From a checkpoint of a small transformer trained on Wikipedia: no biases in attention or MLP.
Each number is 128 + 24 x the weight over the matrix's rms, rounded and kept within 0 to 255. Layers, rows and columns count from 0. Numbers have three digits each.

# layer 2 MLP down (transposed), 2048x768, rms 0.0249, rows 845-916, columns 128-191
131117103116163111096097153150118151139108135107102121132141135108127120125125122137116113126131120159119104123146084083103117147162142125114138080094140128144123115116139165110107134113157121
136136160101096101127124087144106179136139177152180181117083156130106177086102106119088090095127148071149100131164098112118124159169123141209123108117169163081126150166114138129116126096135135
120137128125106099108115128159180181140105119148154119099126128141146132146117156126136123136137106093087123115108160151136166126081071126047139108167139112141146117058105101150122175105138110
152145153136169164151143151160126153088106090121140128094147130128120111127155148143145173162090140118175116120121164090124173128099109115149125169153108090139154097122117071161141156150100140
085125114177093123150127137147139122092100108096141152097105144117090129079120139139157126100094137148142159145154115114128140130074143142153167110136142114115160103137182165141142076096151106
126134122154119120139155108106113110126131123118132175140146122075133140107098131124113120139097146139121163166145169140116122139127150152134127146136133119139165130145151122133124182091147150
157100142145080165128117178110145147113150159162161160153139111132075164124181115146132095120128128130126132127125148095158098104119143134125107120123125155121148100162102152132135131088117162
156163107091137129177121140130147099147134145115142114159152141106148138126165096106159080126103080118091171109114103106136158151135131095108123085118121163094109108129121111134120151130112113
134117094118121106122146137149122130066120134148159118159131150098128077136122119104090126139132116125134096175094130141134126121138132103135091152146122051128155130164166106098158127123117120
107158133100134097086150107076185126137160132124111141166136096119138102083153173072124127113131100092186103144119120154169148133148135134118112105147113133161120142084138129134109131128128127
117068117132103161118139139107122142118187090152128154098155144123124165112140113145143163155135093121140125149139141133129111101104164129130142105138098162135176117152145135123136098128118134
129127131130124133167175120154130098112157113151134148131087112144157125111115118144162120176129138135126123169151120183126077101101123154180125155127128073110134135180169098121149146141105160
122102097131147128182101082084134135135122116154140132144169127093160122122100116124120118148141109130154141116119110095113158140095122122136109136147137121119097148144138106126135140104157138
144155140116168124158177148083117140161111067146152056163120130122147126114181095134160132138117111138102142099082097128135115046130115141152118138125158161125132118152073107124152112113149147
090120162141134082119112127144098143119114138103122152098118156143093149138129155091127091128144136148143108135122154115117127130077145098141102135131175102143143099124134124113094098076150150
166151080108121096099121131169090084134148140117140121123124103101149117160135122111102145151108126109131140087109133128164140158112085081083156139109162142105131107146088146133131114128071141
131158141097090064121094174125156083108135115119121128098117128127160145157139148117099125136128159118120147113130139111079115168134132147130121153143133164132101110158126132114123067128110115
088162126084154103133146152127125151121135137136136124074112111129114145132079145114115123100133124125150122134149126104108099095118152125165131128131141076131129125124167118111163132134134121
120130115112113135113119114132114166123115128107140108127103139112152117112090126130160140121120096121124134113125119147126126105104146120117123111069103165157168136165119116116136121175122123
098096102116154150122146134137119117087111136120120129187097109124078145112129165152105127103121120087159175144093134147084086079121135140195179139121100105134144113160100145120124131121113181
163137112057149129108141119157132147131135109138126083116103149124125135148106145127127101121140117113132172129110139136138124119141144116138146107138120146128112129125116146137100073123127095
139099124128136152131094086125118120110087128120151099153137132125157127085098124122106121101110149124142126116169119143146125064117143152175131134120158152129136150120102107112135056114125112
147095105098117122143124174120141149114178194122106126101087121153102161109141119116183090106112124136124127067156118124112141133082112180119125112166137140106145124149151116157185148119137123
102127079149128118146125131098145122127116169111113100140119124083086146139155159138148125123105125176087100135117144161119158167109167126119148130106112109113138102150108125167110123117101120
104132108122115141081145124142138131135136129135112164120121150130148121127116142156133105124158110155150155152168159118130098152124112133140070145152140142118147144113130112143113125148134123
113151156097105153135137131140095135136113096162181104132148067089095111118125132164138187176116130133157142144115113111159158083157120112136162112124160148112167132138163127171140157111181133
124070116078149102127155123118129096127149141110129084125134118136093101133111133135094119153139152125108148130124094106135134101115154124119140158117112158125122125119154100142118142131190133
147109140125140112154080136147114135160088103119137107113103067109167117128164131130161127147142126118137107144079168154139102099135104135073107140138136133082142110122117170115115136128093104
145104170137096115161106107133125161114119078140168068109155131126141140143128152076121138145148117129131151116132095097129118155131132117113096076155107115142108141122098071120116126070192083
150116153126133119115142131106119146141156144084134196147156146110172106142118144155130163151111083126084125136094129108155086102126140081097159140143152135187111123126086135133120145151142111
170124133121172148119140144135148107129134144114117142128095128102115086105124134148136148117136120175114151125150131122125138116103161118147172115106120097138116101144152104125151151144116154
123117136119064145123102143138123130129049155121155128119114184153077118098121169143089122139158100113148134145097177161131113123099083128168120134112164144141117141131143085153160090173119111
091137093108112178157107132135140126140093119142122137135109116160081141142116129143172178123088052174153104165133143118148158116130108139108189135146137101121117085128157050145106127156132110
161101139105115129111097124108121093121092108094135152137106167159120139126160121118166105100121127105113092136098096119133162109138123122150111122106143159136116107131116105121108130148138124
143113143127123123081174148091155104158164148156135116121154153080117120131119110141128121172145123129103129113158137131137127141119143114122097128146135160139096141111156187121171094101066108
149147121119134132118107133120157122101084114119091099159146138131106081083151132118093109157104159137102117141151174115159166139136119117155128122145142114176097126139084142155138155150148113
134169125126170153123127150098142096146142134125162133128122102125117135126103107131164110112107151155122101073146125140089142131168185154134148129126092153121095163126151098144108145097149150
144148138121147120206119115131142159123099092110122131098081089133124153127105113194115106141126113140142089166147095134125097129131130136108146142164138154126078138105137130158114124106163133
165137129137107124154123138128162172139155147141133142171131132142148155107111135125157137121125130098125109124123113111096109116163161134114099098136147073128115164116155136111129136157155130
089095140143119078130136108135092142160148088172120101157124151112145108131096118117141126079126140121112120098156147137143077089153120168175083099097117125106143116183098122143147129106107181
144142106117169152113143110133105168099119096146104112058118166134128149155105136129124130175112077111107154136142136154081153105125132114138106149103116103115093125121136147162083195130148110
166089128071127095103169158113191141112103105169114080086149096133124149169113130111095146126132145101124142106113116125109074088114108121122113112109128113101146100130113129133137106164136139
112084131091113097169111118119146153160147134120139124099168082122130116102159101119099138138141136045150176148140147160072124146096168128116143124142110136153126121151149128104141084137140140
134137176126118088164129116090153093093124154133087115124122151124155127119121104111147127138171120120132132129130126054148145166140134158116114148113123106144110118127106131098131140133167189
117139116148126148128107136159142121096101097118151153146120163108106149114137160114139117115092116139104167152120114207119119103134107143149126151115083113147142148136091137141124134098143144
139046165144142133088118107118113143153081170119126181132128139056096142143144150163165151121147128135127109144133128139154145133120102108114111158111119148175158126131097145134121146144124115
135067138136137122185128128166067134124112149136094107116155134115086113127115097116116122076166142074180117133109118196084118109155134130132099134137137167126120154147159128164105145126143140
116138112088164153141081150140067132127134139141155108156107142089137092127131142127115140108154121136124171130144115158133108127114109121108132099135126148158121121143134126117128080160155080
135139136124127120123143111128146113131131139112109144118109122139119159095121112127099083123147159086131117122121132116093129112114109137159103122114145074125137099147138178140135132129126156
127101115113174104135115155105116130126119114165174105151127125127071150095120176096158126136127142086146156146086177153125147116085106119128143111129149140124084112126158159162151127126126073
144180144084120146121116142161035137148119162155113109109109108140132130127156096132148115137118140144132169122092133110122093074122159147158112110145123122091143135164133073111148125131126112
139156139136143131142108146162151164118135159124148135130135068151119120177167121133100140122106149120157087083156162121078153108175119109117121116133125138121121086122090135137129145104141145
159118122154123158105135153077125152132136102120117109123107141130082190149103117126075126164116143138140073144123132142153070115095121148147118124115156127156103114118119082110104162125142121
180134112183120070106147136154134122121084165139144165144126125112130081144109114135097120142143157143171131122130147157132119084146138101187142108154161091103104118129124132139134155162129116
159175126093108128124133101147108170162142117137148125177109078125165138131179124135121122147122133137166125150121143140114130127091136130133124139095124146132096109131141123160146081122096107
153147140168113116092154153143155148153141161116161132130159157122147141041178097119128134121151145124141135120147090136112132202132116141138139131121139113115138114128124166117112115121127104
114123084172139144122131134109152134100120115133152091126105072128067147107120138109182103156100149065123111104164151120099115113131114121099118131132145142149119114089129094116139152134089149
109145077073166134114132113113125137120131106103131088125126159136114101094154132158133119137136142128155105103109144121175145090171136158114119120074119157147110129114146143127145098105127149
158119117144103141164134129108117130118143153125131103137161161105083120135139115122134105092135152116121117113113156107144140125170167174116175119136156144097105147124105128100086153100135137
176116126190120148144107105172175117158134103108178116148132138093128096113141095088084164131100099144124126189103110114106121115087123140159145096102163102127122129114151145071125108135138123
104140103129100132146143154151148134125145151123105118129090116127099151090135100120160137122162136135132144107145128104130120147089072083132136165081149105124149121160115149121112165126120149
123130119080142111141106133163101122125149109122160104149106127127132120102136122161150113113139147106105141104126148133112111122077167138067135104128144155114136138137109115101121104143119113
128164117157116171154142129147138117114170170140108123124107136118161146137131163148169203117109077134147124153177089095114138112108118110126133170121102100168145088124177166135107083104122119
105092131127152112134143111121126104098143114175114087126144140141082182104086125126134129131087158168131091193145131079165116133163087185134045124109125107169155103140126141085101092136162101
127130104164084150121099101130125122146146143134102137098128138161131091143143167090142111115080152074165135071136173142103076172152092110099116090141124109121123128092124073172097120125061142
134151121111115109109128112091075104109127095153114131096139144111114147087106122115099102098141130108144099092144132129124117109129136160142180104096151115129161111134138095122095083113116092
102158150194092146172100111119131142138129091099125130112137113184114146113106129137111145139095156142128104117113111113099095149111124144126132133128135078153161106174162120121114105088139121
132136095152129138136127112125120130086106094155138164162119088140139118121143140107122105171134119120138159196179105115094176128127128153081133145122124118139148082139139109143109110129096129
123122113110120132104135130114121116140103131153158126120159119158152124112100115138156168134146125138100129139138095088127160111098089120128110132140114100116149156147181089118101142131115085
175105139127159128149124127145144175151161144116079133148155141101127148135166172117152143102124114154142144124104097140152161128086096074105116113119178137086145114116127120075194132179096135
149163140141103164133116152120117129106155134090158122126142133154162108119123141097076113124151094142121142158120138088102119117117133165087178152155151120072085134138122126103153107162146122
128091109116113127121126135136096094123114154136116154134145134113130123140142146098163087147152131149078192114119116094156115159185118120148113129142125162141112058146133156110118109190137097
# layer 2 MLP gate, 2048x768, rms 0.0267, rows 846-916, columns 128-191
110162108123146115123150145113163134134145124142079114159159114137118154138115119150110150148133148127132158132104085111116111079158178143130153125109136123080115127161125138127128095160145117
135131129126177085157125128125110108113120119132164148135154093158161136121143133131083131111135129141134106161142111108153119090168109123127156109101130183156102129145125088207143126098125103
082125118106139154099147099108151103154133148177141125119171137098140118151082138125168184105102182129171102110130168135152140110161144105143123117149140136128122128107129148115138156140110128
145130153142114120169114142103144145116138139092129135129141104148123156093120173107126139098071114135134106158125187167136157140088096081094116132101133137160088122099113096128104078080145156
108144126084058129124092086108129131159170129093140111082173081124136144144105168076130097180137121160128135129082119107128152146165116153120123148160117162116101111101124092136108129149118114
118140128128147114138116066125091157131073115122111120136110139175094122173144122156119114114108121140117157091132161118158108161176103153126131146110139175111082105146113129108117132124167131
135137123131144115179095135133149123112114107141144110151139117130126138104127100098139100139151117148072136132118143164100097083137151093131134139105113110123123093108134158123155082153093144
118160142108126131117130157134137136150141104088100107170117152131163084108149098122110087157120099139095125122115121121131183067137125143125134132126149124132149108121121121137120132196148148
146123125141146138123108126121159104100113141100124146094147162136149141161139095124087130159135105146155130114096136123153135143131138117128155140128149130108134102096131124139134122102122118
170137129127092121123081110096122118113121126120094137124108132134146174138089111101112132108121124110142121160122164168155105116099059106117121156138134120112101126159112151161127141124147131
153158124116120146114123160142116130093114160113114148130145095109126136127135137100109142125151117101136139131139117124141121153153138153138134116146128089127128095135096144160104122128119101
081166126117146127084151118133124100110156139127135117113087095095099113100148120109143116172110151118133143155142144143122110126183130157147086136095113140172145060082135119120184120154118161
150159096060150170105068122148135176127139167166143207143141108125104076145082152121131128141127103155143140115127134101145084150112098131132137074135110095156119119089115110064116122129127133
096159108109065128116142091138140098131091146114129117109105138133114117126109167182097102099147133115082106120119138110103126145127122120120093147163156135109124107149131134114116129119073133
125115089084125152120178156113126165138135143101178115142129125060092115115105112142149133120156123115133140123085105132119141088151125176127125117140109091112122091118169125139121116127095121
143122112124151147115169127137167112122080163112113134120137121092130095091129110083159136100105128126123091152156166134126156157115125102140138122182120114099093110144103128080103123126139137
177127131153124133140110149130154123127108164149111142163118133136131141110126129143132125175122150142098149103109174125143119178140107134116102119114139154116103135148113162139132060122121137
160166107125143131084144136122111143137149139121144118175122098096079065119126094111134145132136107120155136154076164149130140111128150113100118089111130149128125116130140097160097107101119117
138144113149073157132135130104120113175155134150114157134142130159126124134067176151125155171089127117110193089151177109147146149102119129113145121095126140089111074119124105103129109116084164
200139089049176126103118132099100152134128101138144086140127135136163083129123139111115079151132158152101128062110135141134115091136138167094159129142112107115085142116119135127107022140161079
133153102127124123147109127080156133094120163139125101128088124116149098133155095119078099119121095128137113110125104126115121117155125178137095149113088069124139124086159106170122135154136125
113117113132150141103136132127148147132130134137137141112167096152101084163124112112140115162126143087082111111135145110117145151123135119157154128124090128117116107161066111130124133118138108
125137147117137134091131179081102113157119112086136119144121153115133127100093157141149148122097111151140116093106115145117114064141178089081103115183094134126119112115120100120133124102146126
121157138137129135137065130135142129101122147118110142096122123127159088127176162106117122130125115074157117106131120109131110124131101161133102088090112106158107113068116126108129130084124132
129145146130165104184149159122095169113158109141178138155107153111127131117096089099150143128115160139153110148171106127125101134096126146090103146123137115159145084097126144128159110100164106
095182165135120152109121139101157135154155125118140170123119139158096127149148155122099112117147124091167130149121151147118097106151175130118133145085130131115130044105114119136099139123108148
164114144142137098127152112099102107090153117125135155129134152149117121120112109142142133115128115147103168105126121158135111119148097155150131148105135162148117122099149119105123128120130187
138143137105122091137114104171127149132133131131140125115124116135108099117098113110117164109101137099115121152089146164145150125121089151117120106143136146160099125156104073127163121095162134
087125139147133106098116164122148122119166147136130100091148148134134136148125154111094166142122092118105139176116108084129082137085189118146129123136122111080103132126124090131128096095124151
093117165117086115167113122130154126160151100115125130188141118133131118115107148130110145116106144113123152120146115129119132132132174122111088125100131103119156103122127152161139129107111127
144132099094112161137111050140161102108113116101099104112160151160120057157163129113099090125121119126147116099141145125150151147144128099140163115128117156138118112141135119160133111111131104
157136102127144140133144123146132158132131121100137146123139096162111140141086114128123122073131109108109119172068136083178117086071118133119148081132104117141148116135124110142093122112159131
150171164094109120102140123142107132117146137139100118121128101154126143115131116120097142121160125124182114137110149124113114107131148171135139098110166091119148108134112138114152142112088114
112157107140112135115152088129089146094068088119073142105142119124174163171124168135155140200100127136101163070165128135169137095172141099138137141089146153144086110130107090139113113145142148
124140138099100082117122132153132150144126162136112109129144116129128102100112091078109122131129114116089112154108151108131133157137140152155123112075163039177124103092179129124134140130102096
127141089123172115133127152101121118135128119110179153117145115171114170128118102111101127151098164158124159143149099126111079180121107142131116108187157134148123122123118116157081123102189120
133180093128106089159113127125139128134132153128127154128147128130064120117124095143110133088122101128165138148114131136151094152159158170095125122150127129115127108125117134076152128129144098
110106113143135172145170096117184126132094142104135100104138117137150128104117178131118150089148123151142126134098153157164156126166147135143126111092126133112159132131095115120148121145144114
128173106126103147146159103109104123122093114114138120173118126141135128142122116134135155129165111099135138148128165138140109127126111135141121105099180107111138104149134177113142131114165125
174177157128167146112170105107115088120127106121143162108136130129122115125132165114153115136138158137080158116088117168108083102163139150115137098116167116153123111119093143091136096084116126
126140179095143109102092137112105084092133097152154108098121132079121139103116123076144143198146136130120139102094113163154109093095115111113152121142136081134129144125115150117113105084130166
117151120086138109130119129130141120099117108155211127103131126156141131128092117129103101126169122130131123162142101144119098145144148165145150133088138127165120149141147126110165104129121158
110158117121113129140126083143126145107092141115087138155126141104093156113119126178160130121165120125144112135102107109131178155094109142145117113099150135104108138114145145129155138104117136
107168164114110079110118163108120124187120156153125133167142117108131137132094096135102110128168160140128092155126135107103127134117122152125127136123105151142133127128113123128140116144133133
142108150110145195126126142086124138128133115131135122132146112073158107137128077135108180125106128132104125149111136149134110100154144130130144070151116105094130139130145111148109129123101159
152143101113163134134108152145072112127129123129117126137149124144110103119102088109118136094159121103187096195116134118103137127146129139164155142127149126136121147125124152093124141096129139
116160147117081102116099105128102158131101125095086122120104094124107114110138106130123110160161132110086118101088129098165115129148137140126168133177144071111104119082119121130132115148127151
118158098149145100102142051125112194067107133110087161108086152162124148110120138166104093160124109128147113110130102144149127134120117133136097139131155065065112101148156143179151168150144194
089139143122126148120126116084145116145176101151146121140108133131131136109101117128149148130112157119147071116102175071151140143072095140149148146136141090154177114122105118165149134105117169
145156100122160154195102164117164106098092126113136169127163117117123134100129122153122100132148137118149083129108110136115129131188097157115115105171125167119090103149150114168142110114091098
129174088112152126130088065119143115130152151122115137145115116132145137126126102193106125122090138099112136123130126121122141165130112199122116110130175145105064107128087127166109117082158121
111146115138112124128088109116091143137144152103154166128139122156135136176123092141117162129136123128125165101109099156138131120150131126132156143143130148094139136108109099129151114159127106
081121134098098163166127146144129109107088156140133136106176162129058131153135149129092125111155118069125105124126077126119088089154122135105123119103132129103157118106137154118096144135086153
144104132150102135154125161128137124119144142124128116099182107104115147134101111129164114141119148168097114124083158085084117128086147123137108154151150145104098140100148136122130121147107144
138164139136108139048119128117159116109102151151135108145125080120108112158135136097133117116095121124118132098147152088117151141107099104126130174120156109157111116057167144159156098106149122
147133096122151120148153155098139110155125161112127109091151155142151132142162111146102162105084075080111127091112090119128186116165191083105111100140119121135155130125148157164129089101116114
185132162114133161102125156119081130129111144154084110181140160136180105160130117071133115095102120124152156162127140159123098127125116152134160100115142171131137123143157109149124124134131143
098190156128102122156072138137114106152106106110113131152107081122139139147098133110184169124122123110167127147196120177094139119095134123140138133123124187093189139136171129110089166121133137
129145125115108106163146095129136147128116103137141134127145083105130091117097102177149157144155152153137135119085125130149122108140102124112115103128153140164151150139155080138109116151142118
165137109096165103135142122122163094119144190113135114138118141107149123086159138131116138136118125124143133136135141110129103134124128143132158136113123105126085106138108157122131092108082130
124140073128134175156153140086147163126171151139147117132128106189133146104125096163138112140103114138134128141141167095157096129160116140146126130127140112161114105150117152194136137124107147
124174117080145121118107153134128117108123137129144129167131135126139110112141105169152097131064127065114153108161127154151110131104110138141145114093156172136129098124136114141146129153130112
106142148099119116145103087114143099155117127132159125137185112126125108090145095112071099138140119134150115123078120137152152132148140117131105100061167077142105118142077152129105146138084114
154153125149122156120121143166120098144108151136117091130117128089144120135127127152126169200117125088161148181119154144146190136123143125119137120064134092121158091142145161124153124087129152
126151105140128126146118096110119123141107160116129160120123133143100120135159122103154108129128113140147106126125147183124119146139159107120098101139147119156101118127135113144123129120101126
175144130125080173097140146128117090115095117136099166115123100160135131129125153117097122200174098123104141118150125117112133089152138129139103099111161090145091153079139097103118110150165150
152106107124112152152130116121127091118142149139101167126119155106144136122167134098108163112132108108143146084103118128115130129132156133121101094189121126107109138147134111089167113107088160
106174145115164119119123099138096182118075141127134126135159102146140157175108117125086119115085115117138118127134165139133129097124130136104103132111112123115162111160144112102115144097135114
151161080085178119126099133092078144119140101136098146134095115082142164150149140163141127112118141111138126133150117146101107100130101142116123156155142131147114109155139111139154111113122157
111162179105144101150122108124122123148099148118119124085122134102130121113126141130116107118156162116112107129112136101135152153168101123114145139151142118129142126130126096162095098119116145
140099130146154094121115095151174110126136129116160170120147100114098082127130086127173097096128133128122150138151139115156109166165114183177123123120138131127123119190074129063119163139120098
# layer 2 MLP up, 2048x768, rms 0.0256, rows 846-916, columns 128-191
144144136125143158137123130126167140126141114141102152130110108141141123131103102151141149134131090151146125115112133153096136132149111136113206120115148145123110146149142098175108126115138178
143172147125105125113065144136146163147121103164195115114120115152147144142127146165132079113123152098082105119110148153099091129100085084127089096131121123160155094119120117126124127142206137
136121138166154107106070130148091180146185121119094129116123111111152102095150161174105050126160107184123153169101086105148126153129140159109127117127132127116102127152114135149126125117140117
153138159145071087172127137115119126132139154123121177157121119106099169139133180155118128144139105141145131149125149161107093102101190094120107127145120153107131162175095087130122156146110130
111090141128105117081163140101140099106091123124098144122118152124115137130120148168117066116136123115129106147168141146121104115164100156151130174166145130146140114146130140131163118133092145
121127146113101117098137106139172129080143140101100123057123112115131141125082130132121129148148117081103103147142140120175072141115135171126157158122128127131119111124107167142145092059165152
128138124102152134126119144142141113113111162116143120113136150129141142134154116103140101117108108121144097107121138115149156169168073120114111138121117098136120121159128118132129130135122111
123112150139074131167122117132136155106131127131138108140153137116095065145089112135101103082146120060151126181124204127115101144106096176162108119117114171113093145119096116078144135125118090
169111112165166139126155122145153107150118111146091177092133127160149122163104137063105125113151063130135089130131073147123127121137138149118177131094099128117106122105094151094125114127087123
093102101134120184113114169131126142114146150139166096154082128113155127080132164138135138113122137157139092090133113109143134148142132148145124142119136155192111137144143105105111091115133126
159123114125140118129153195114136114081097149105176089131138109134149136131131166147155143119128099119163133130106130058145149146166158121114150089139104123168142135105118111102104144121131123
121098135125141137084151103122132125132100118147129153096110129123112114126170157135156125129133134140147124158144151100097151130139139138145129146114124137154142137124155110127129149125117133
123128123098128104130153154108098150121151122139150079110112123170138168103120091105149157145110139110113132104113116112140147120134148124140134137125122137136085135170091168178118133157107153
114153123145167130172145151194112147131090142125173100128161081165138135136162163125122173131124133101124149126093104141112142092124108141140163106104092152114145144064152177170105122131129094
116165129125151099113151159098154130121133130108136086135151107145119085120100101122146121106139129156082131170109134153107131163164128114164144123122152141157133111133128132132119131150130096
074115093106127121168149122111141134107132132122144169139139162131169132154140119108168131090092127144112122122135118139181151171102127120156118120087124144165141097129170096145142138140135074
098139127154121118103117093135129125132109138153109123101119105149099112081133157138107150140140164104113129119139111101123118149121134096151153153128152107072173137103124135157126090159129136
123105123101139158143098113144100115203117136125133121116153096099112119152092117144124117108114138125137160113135118112140134111113084113138098093137107150115121125141131144127112161094136142
160139170168109123130127127138126146124140133073133161149140121146117106145129160124089078117110129100157175138134106162140040123108119125146168134136149086104130121171123114105140129143129112
096082140169112089163174141136168141108105131134117164109095134114115170118113133103145129088131115119127112141148121119111147119130135150130101111095132122095161126151140139124137222129145136
177094138170085131096127128157083174144154099147083166101140133117164141102130113111111124132147138121125139113102144107144156178123071144166110110116150129142082099126116156070149071085103140
106130066110137170115102168142107128099119114151135131087125142109091098105101118168139067108126126105115104135118120137079120138153145158136119119086138102117119128127123103130124120154134125
156146134139128192122138125095118067120114139135166145114156150102164134155090143128154190165153108151116126125086117097133151180125123088144120111118115156160117143130187114121155134102199157
151124172124097138118104144127178094115159129119124137087133151123145128119184142125149163109122111082120086115135146107151123097140121142126148084076125132127080157096149143138139115130099143
135159128123160154120125170092125108138161102144110116108124136117131096160149138122113160126143122131147109129097086136101127119156120146114166132102104174136133129168103110170134120118091175
106136146135102141088119101105098083117147126125132106103100162152095157178144160097110127115115124117126141141141128135134106126150177110144179138092115161118141140103146143138120134126138112
144103117112130162128140149145103177087150122152145148151107120174141084125141136176153136122113116111149140140159100136128114112133133152116139123166091102147154140134149113126157126145161106
120134159100128139143111139129119119116142140087147101140169147149146160133113141110132111123116125157080107182101093157110158116133158125139097135133162100168085145168145138089127108118114086
149132113141105128134140154131172113093121131118122141111086134108140117117142144152119144109123141169077171123122130130129134142078111101117154135150120148114135149115170105134157117141114117
145128115121103128099114141112117085156157112096131141126086106113114151129111158200148109134121146091124135078123120118140135097127125110108128141111141117125120175107101122155128128111102132
087139141117116140130126120116131125131088156118102144109142130131108116145134172128099135062137133096101142117116146153114151122133122148107163119083138148146116129046132131131129125145129158
108161117140140141124086126157116176105206116102133134127088126179139120112109088100127135133153125136123115106141142159087112109129100073140121126121108149142112112160132087136143129118171139
146118108142112150098125111130147121141091154136112118118119113136134109140110100177133128079168057153094134108082124157150117156135112128122116134113158123095101153150125097114136144138119111
134098111110134118175153135127110120124123127097112102154127160130143085161102103160152111097111115162117125120095147116112136144094167105126128117168098139151142122116163145154102108098123108
119149117149115153094120149133184172148116160140111117101146115097121126091121132169105092127122140165083133125104147131116147105142113067135144107157125113111146140154138088101124131138110129
159129111107119157106095127134117105133094104135145147115143121091140107109140178119138124136138099125173139110103076097127114140147133150127119139104102145114110119098148113126160095075113083
167121147192153122173124107110144132113138160117125159106054141107047201147138155142122144083139082094185124181134123096152122116139105136157119109157087131126151116155165144112096123168176098
159152097148119136113118133163123112101148090153113139108130122158142119125114111140158163103162114127145090086139119160112153109151136140084137137136148150141134132158128108135132120143118170
193123108187137101105130136110143128113136119109179106147127119114123124113127106083152114121121118109116167118096121124129136105114151194123148136151154130131112138108160106148140116093115146
130123130154172101118113073114145114134159153118160128115130102146091126110146116123123121138105092128135154124139125112126141090188103122130129144074144122129157109073137114082143101098184148
167149133135114137089081117130096144114182180125155088147103131170088168107164168159135134152088102132122120155111130115124122157112122139099130133137136163153120131100151151161148133113122171
097111112157140141135141136190077088084140165102121184137139069110099108143077114140109111185093140156148129184138142164129116119124202110119146141105138144117090103140156177113115158125124128
116144152153076155152138136128156114115125115120116118157151109152139119109098120113125144133128135132115128121101137137093129128154140099114163136154128094164104144119138177142138131136143140
095118144108102098098155124150117134118099086138118151115114148122171140094157156086114138125118174093081159186161148138096203118084111138138093137118114116136133131103146130116111157143166111
125118186127127099116153122129150102120119144144145127081125132119105106096111163165097148159148092149157103118146146069104152095150146130119131113151137154129088136103070150085122121148115103
089149125133106097161144148099106080148104131136137120118131146117140107128121119136141108125117123158149114114107096125145152105111126112128149145103119182122122120106127126137147118157085124
124074156123154113133154138087138092111148147154147080089123166116149133118150124120138110104116123171137141115155114159129135147080101110146073162106094158139148136136084126124109126099122127
070116145151141106122102165147161084183137094140116118171180098145121119136110079089160175135130110155117126137133109144147127106107102128118158128158132163177166161123115114120126131136141088
106125126177105157130098097113138161105104128131142113142125128196144137109104173104125110114134110129141125160118116136114122113099189131100127112123118177136131118090129113154115105146134138
119090130098098186142141113136120113123178092126167070146139134105110132123113096107136094172160123145119134145170116097138102139134121125121129153077123134114129104130121127115176131142136167
129112124108089149142155154135119144129097107145089121122123147135088142120138175074132153187123118104140122095175136141115120116129089081129117117084080116141128108116137173093131118154152107
103128137144172097116144144106137110129174103159123155120110148125138100115134125138133134153089168119120080129164090151157098143110106139090096125126125118123155127154106097146145127143109126
162095125134151151146101099121138147133141111130127105128183143134133078123113115092085100093151109127155156141143135120098168114083105161123101137138120105096148127097124110106100131142212134
101099150153105093137137107107184123145143120132147142132143139108115127122111123149112123107143149104157129123108129130136118101096104119084089105094105122139181137129104128140127130120167117
150120129107142107138115130098118105141098087155130150150125112119189122151131096088165158122107136082144122156128138131107151203111116077117134088160135128123164102082117144144150114117125171
133126163127129131112121133118116131139122128141082115132085115108140184147112132115138109154160126155126133148128162101121115139121106100144165106155113099140152128120097156115127120103140139
116166112137128107122095095119175105124138111126114113128096134129118149105128116125087118137156106138132105114138137114128140123184171151127121118113140158134144141121128102070141130092136118
095132124141145140094119107113113126146147129133136070148104109108093152132128096115153164106156121098172086124112116119128140102115173118161135138122140121140144168129156111109129118121114147
172120138113147196130109102132140154155102138196092132126117134131127080108155112102177116147110114126120102130169131157103071124094109137117089106098098107125100114121146105150132115148133115
198081094138105126110154129126157102098121132093129133086128186129112109100147116126121134110140118121147145085121136091164110158173113136118144125120121135150119138151104140130094121108076125
147132119126125143147066146094100113139126126135141114147149162152159101146134114114107087121140122144110132137145179131108178118108092131128151124129103119136107100139094127116134119171131113
135166132214124125133102102118089092111123142125146130143153095157147131099172161126167167137121133106101108153178116124133155101140112138127105156156098145150157129125131161159132104122138138
121169118127135125126136172158117102137118131120141100135131125168105143140099128084118130105153145083142098137143120116081117117121151104139069145089109118113155144148149092109131170125163124
062089132117166103117138076135146144151132112151157164129131104140150135147155156125103129107130133134124111122139141143131126163143128152137150120113092093131113086139102109144165128129126112
154110121142122097140150117130129161096138125130143102148141137087075153100072176132111194139116087118133130138132119127134109095152135170140167155122153127149135126096149102094123105122163114
188147166103128156141125091175091126117117133110093105150148117091160133138165118175176087101127130117143129110096169149111118150159159126095155150154133124121095158096135105096163084195135109
114135073111128119165168165111134133089131118148105115093116110187148112150124176124128118106106136120123137157122143137135152152133099128136162107131118142116171103153107133114103142131134091
125130147099105114100136132137131109145102129138164092128145093137098174157103079136128123084115098101093162095141122140140131088095111121104121121144161136116138156164099140113148145115101082
143115107095150139137142163110129162121137114125116091124160101145145111150147097116091148144115117098112140124119114128130135159095116155114129123156149138132091111131122100144123137120167106
087133118124129125177152180152159138117122092118126150095172169094135134135181173116101081118135129142101085118123094125114117135134140110107126129135148161132158157115097136129152148164131133
137089105108110117125136104120163177121111101122113092159138129132120093121119113151133096162124107138117141122121101114116119089163103121147144130179155145156148097097182107132157113120095141